Weights of a small GPT-style language model, trained from scratch on English Wikipedia: vocabulary 18848, an embedding shortcut.
Each number is 128 + 24 x the weight over its row's rms, rounded and kept within 0 to 255. Layers, rows and columns count from 0. Numbers have three digits each. The size before them is the row's rms in percent of the matrix's.

# layer 18 MLP up, 1024x256, rms 0.217, rows 978-999, columns 128-191
093:106159101087145132163131124174104110138134115168151080143125099128113176160149111114143133119107141147146120156073123096118154161106133145158106117127156118095182174135114162097094070127109179
103:096174127157126138144151107133131107128062143159099159121133123109136162128161133120118133154146125134096104092117132110108121129081157114111141091139136140129111121151130103139129153108094120
102:145145098105182126142142142106063102136163116103145123125084166134125156152120123110145145100123144125096120114083128114142174095117162110146149131099103149117146187101149109111138148123135153
099:157118093141123124124116101094142120122174116097168103109098136102103145144150138146133103147172146153148116091131108138137089129142100146144120116123149125122125122157115140157113093137074145
099:123155070096127147149173133182121140145094110131126114117124124156131116079121116089145136142140126085092098082104140121111125140091105139155108136165105102132183140153124132128160143120113175
094:081121141107157090153177102082073168143121165135104072178124146132164141136110128127143137130134129114126091178071140146170122159128132102162085120088141120136143148105171119097145132120117151
109:146138114141126112129116159095161099124128156104107124125108123092139162120116138116160153169131143094135192137122111144102142088140144130129163145104108140172136128158138144131114116129104141
094:130093127127102084123116161103158134137191111140113143134107102101121111142109120117167084156108159175141136081157168142072140094125124074132110093151085118090101143091105119107114138164100150
096:090131123119146152124139150145106100155115114154134141106111153136084130135141107132139132075148105109145118116108133157139104138147092148113095120102137102118146096107101138116105141117146194
099:129157129069152148121119128136119112108157113138139163132137143114140129120172084175128096145115139118144130159173108136119142118169094096126119116151094173137108113160171092067135138129085147
100:145129124160138128135161131130117118160167154133136164103104112108121132150141174101130084123132128114069141136141143143140125101141139147163115126097165108165104120147114130129122126143125108
102:131129117161105108096137123148106157133139127133159127120175147084122171136134119157143130105152146113143148113149132114077147096140130117109147133139108148093113086145178124136143140152135119
099:111104159117128162139126132114112099092131079134123115131129105097144131113087109127123123134159128092108181172123126114105118121157125137117118066057129122179136115140150149166127158150132147
101:137189114123092100179085123171120113101116122135127148101176124100088125147108120134139130124127158172139147118155140148131130157091066132127087127083123145069144152136069141123104126160143104
101:121153106123160120106137135118111137160124120118172152113112095143084135094116160157149150120108135107103130117136081168125112111122102129164131082147120097129123121146127154148122122147137175
097:068121127125114076142129117087124115124101098113130128119109104074135135105154143077107124109080096150137118127156142106099139134138194094115100090119149126082124122123112112148167176120100112
101:162110156143157167104102101129099136127109117133129142129159144122143130135142122180153071123044134127128152123139159125149128081140154129165098131106093101123115101130122195132152160130101123
101:155131137104104113158105145163158119144174107103149150171140148127097152137152135132121050106105119160133127162095135116118120120140135119135128118174157123121120117117166130134165164142138095
099:151197087120126172147148137126129112100150150091151171109164141098119088131117072104107134120160063123097136135108121127147141118126150066114122134109140140097123130052125130126180097110139129
098:102119130140079119099115133128109067131126107141118083113125106104152105101180140157153126164134120111093086140124130125084134113144090128116168159128129142125116098140116146154095175183117106
093:132146172133136112147125100152148140162149103123136131168097097188147068131112086091121132123101160145117136151134109126108147133104136106115107109100166115150154082135130148109128110151121117
096:160126116138133128100145133121110122150124150152121157137100163088131143084153122167136125123124095119096127104138143101131148110131116159105117114152106111121150103144121120135165150163166132
# layer 18 MLP down (transposed), 1024x256, rms 0.0538, rows 978-998, columns 128-191
090:139095123143136142092129119124130123108144089119147079145119127150158149156121151117195145115092130104110122130127157130155133146137101129126114156095098080126138135124132127116135084155133151
102:057122133106180124120153131123150159102160120115114116092160146139095183142125114106143124173139130172128091108128086126134133145112140097129118119143079150103131142117137118148157156106125139
103:115101109137191113151147147164113107115147090135171110130134147132146099091147134097092128115114141101143105165121145144170172173136100077140126094124140121112113118159123132111153150146119155
098:120150104122127116130126104142173142079119144119109140123139140152142106153126154116142144135123171162111115145133078114126168099102134101124095137136135129130134098126133135153112098144119075
098:140122141098088097110116100140120104149116184164146133162082129117094096091133140103096133158099094139121162100113106118117135117141102165085147140077138176103088162105139105125095133173171104
089:155124128141109139101085130070150108118111134132130203116094134191116135071150134120147100128095100140158103141123094121119137125134111158159124147185116127166141101131135102157147133109141108
111:112125174137135131127130097153077161110131101159152159147143111133137133118143117133120136098128087154133052148149131134155122130118138146144089122147103110122098106107100087136125143109127139
092:144107144133113115122147071155115126115121083091113121136144144119187108138128157138100125148172132120155151099114120131106134137159148101149149118183182145135076126148098129112118092104137111
095:128110105111119127084144105133104145116121124122157099116105131103125115118105148125146135116056135085134129111118144149140143113105128124157133095093119138112154108092149142114099133108108106
103:089099161097123127107116132120110168081149132120115152127089045169135144150135141143130116126130100089154113161167128174119110094094144135110126117131148136126077169142146174141095126131142165
095:136129119166140130128133060144128110173138076109119148047148102155158109148139152135147102126150121114127098112117081129153093156137109146167122150103117101133134118120159097163156108123120125
102:103121116150112133115165151138114143174130121118126177143097142102173161108157083119089129118130128136088129142140120164166149111105132107119125156152149115094153124110106134123107107124103115
097:148118133133112119115185121153119211113109130104093164106084148099110086135164134154128129106134121101113147118133129133158147102077124112115136135127153168094145144103101142115158102122138148
096:116118158141152118127135093119149110141098131102134124123136126162129105148113151102160115146084140097150130119177156116139143100097160136136129141139137104100091096064116119160134128132132112
102:152087118131131140109120126138132112140120084143167111100154177152125137102144102153122109120141088148127141104133159119099117118104109079112117139116079120154134058109142141130128149108137136
099:101132103113120108138103114122138099102125126123126127090140104168115183088084063145095156105099130116075145154142102095121186122125135176154155117139119099111119141122148118159128124135143144
096:106143113134118124121120139138127145141080134142102148100150107142134135155144131127109138140112138125102130130138138158103082135080167163103157122109138137120140079123110129142134126114134109
107:086141144130122122119115156136150102148120126139157142134084114096085098117180142089127108118183141087114143132140158098132149072092139104110124083090135124132151159098110191139170132146150145
100:160134109124127120155126145095108117103136123117099165127180143107084081180113102128116112137132073144091166144148144133140157155131157096120136066113118142087127119109118105133142107114113176
096:116160176140143143148153153109151157083173126119104131136094140120121155173123110152130149125134149106091134117133119180142118104138161103151131111128142145142117146167116097087116146130111156
099:121089140126151125129131133185127160163149127092125135110165089195149122127118124102093110116097079123125146104103074133159114123095170127152086105156128140131179099130136149105148157173144127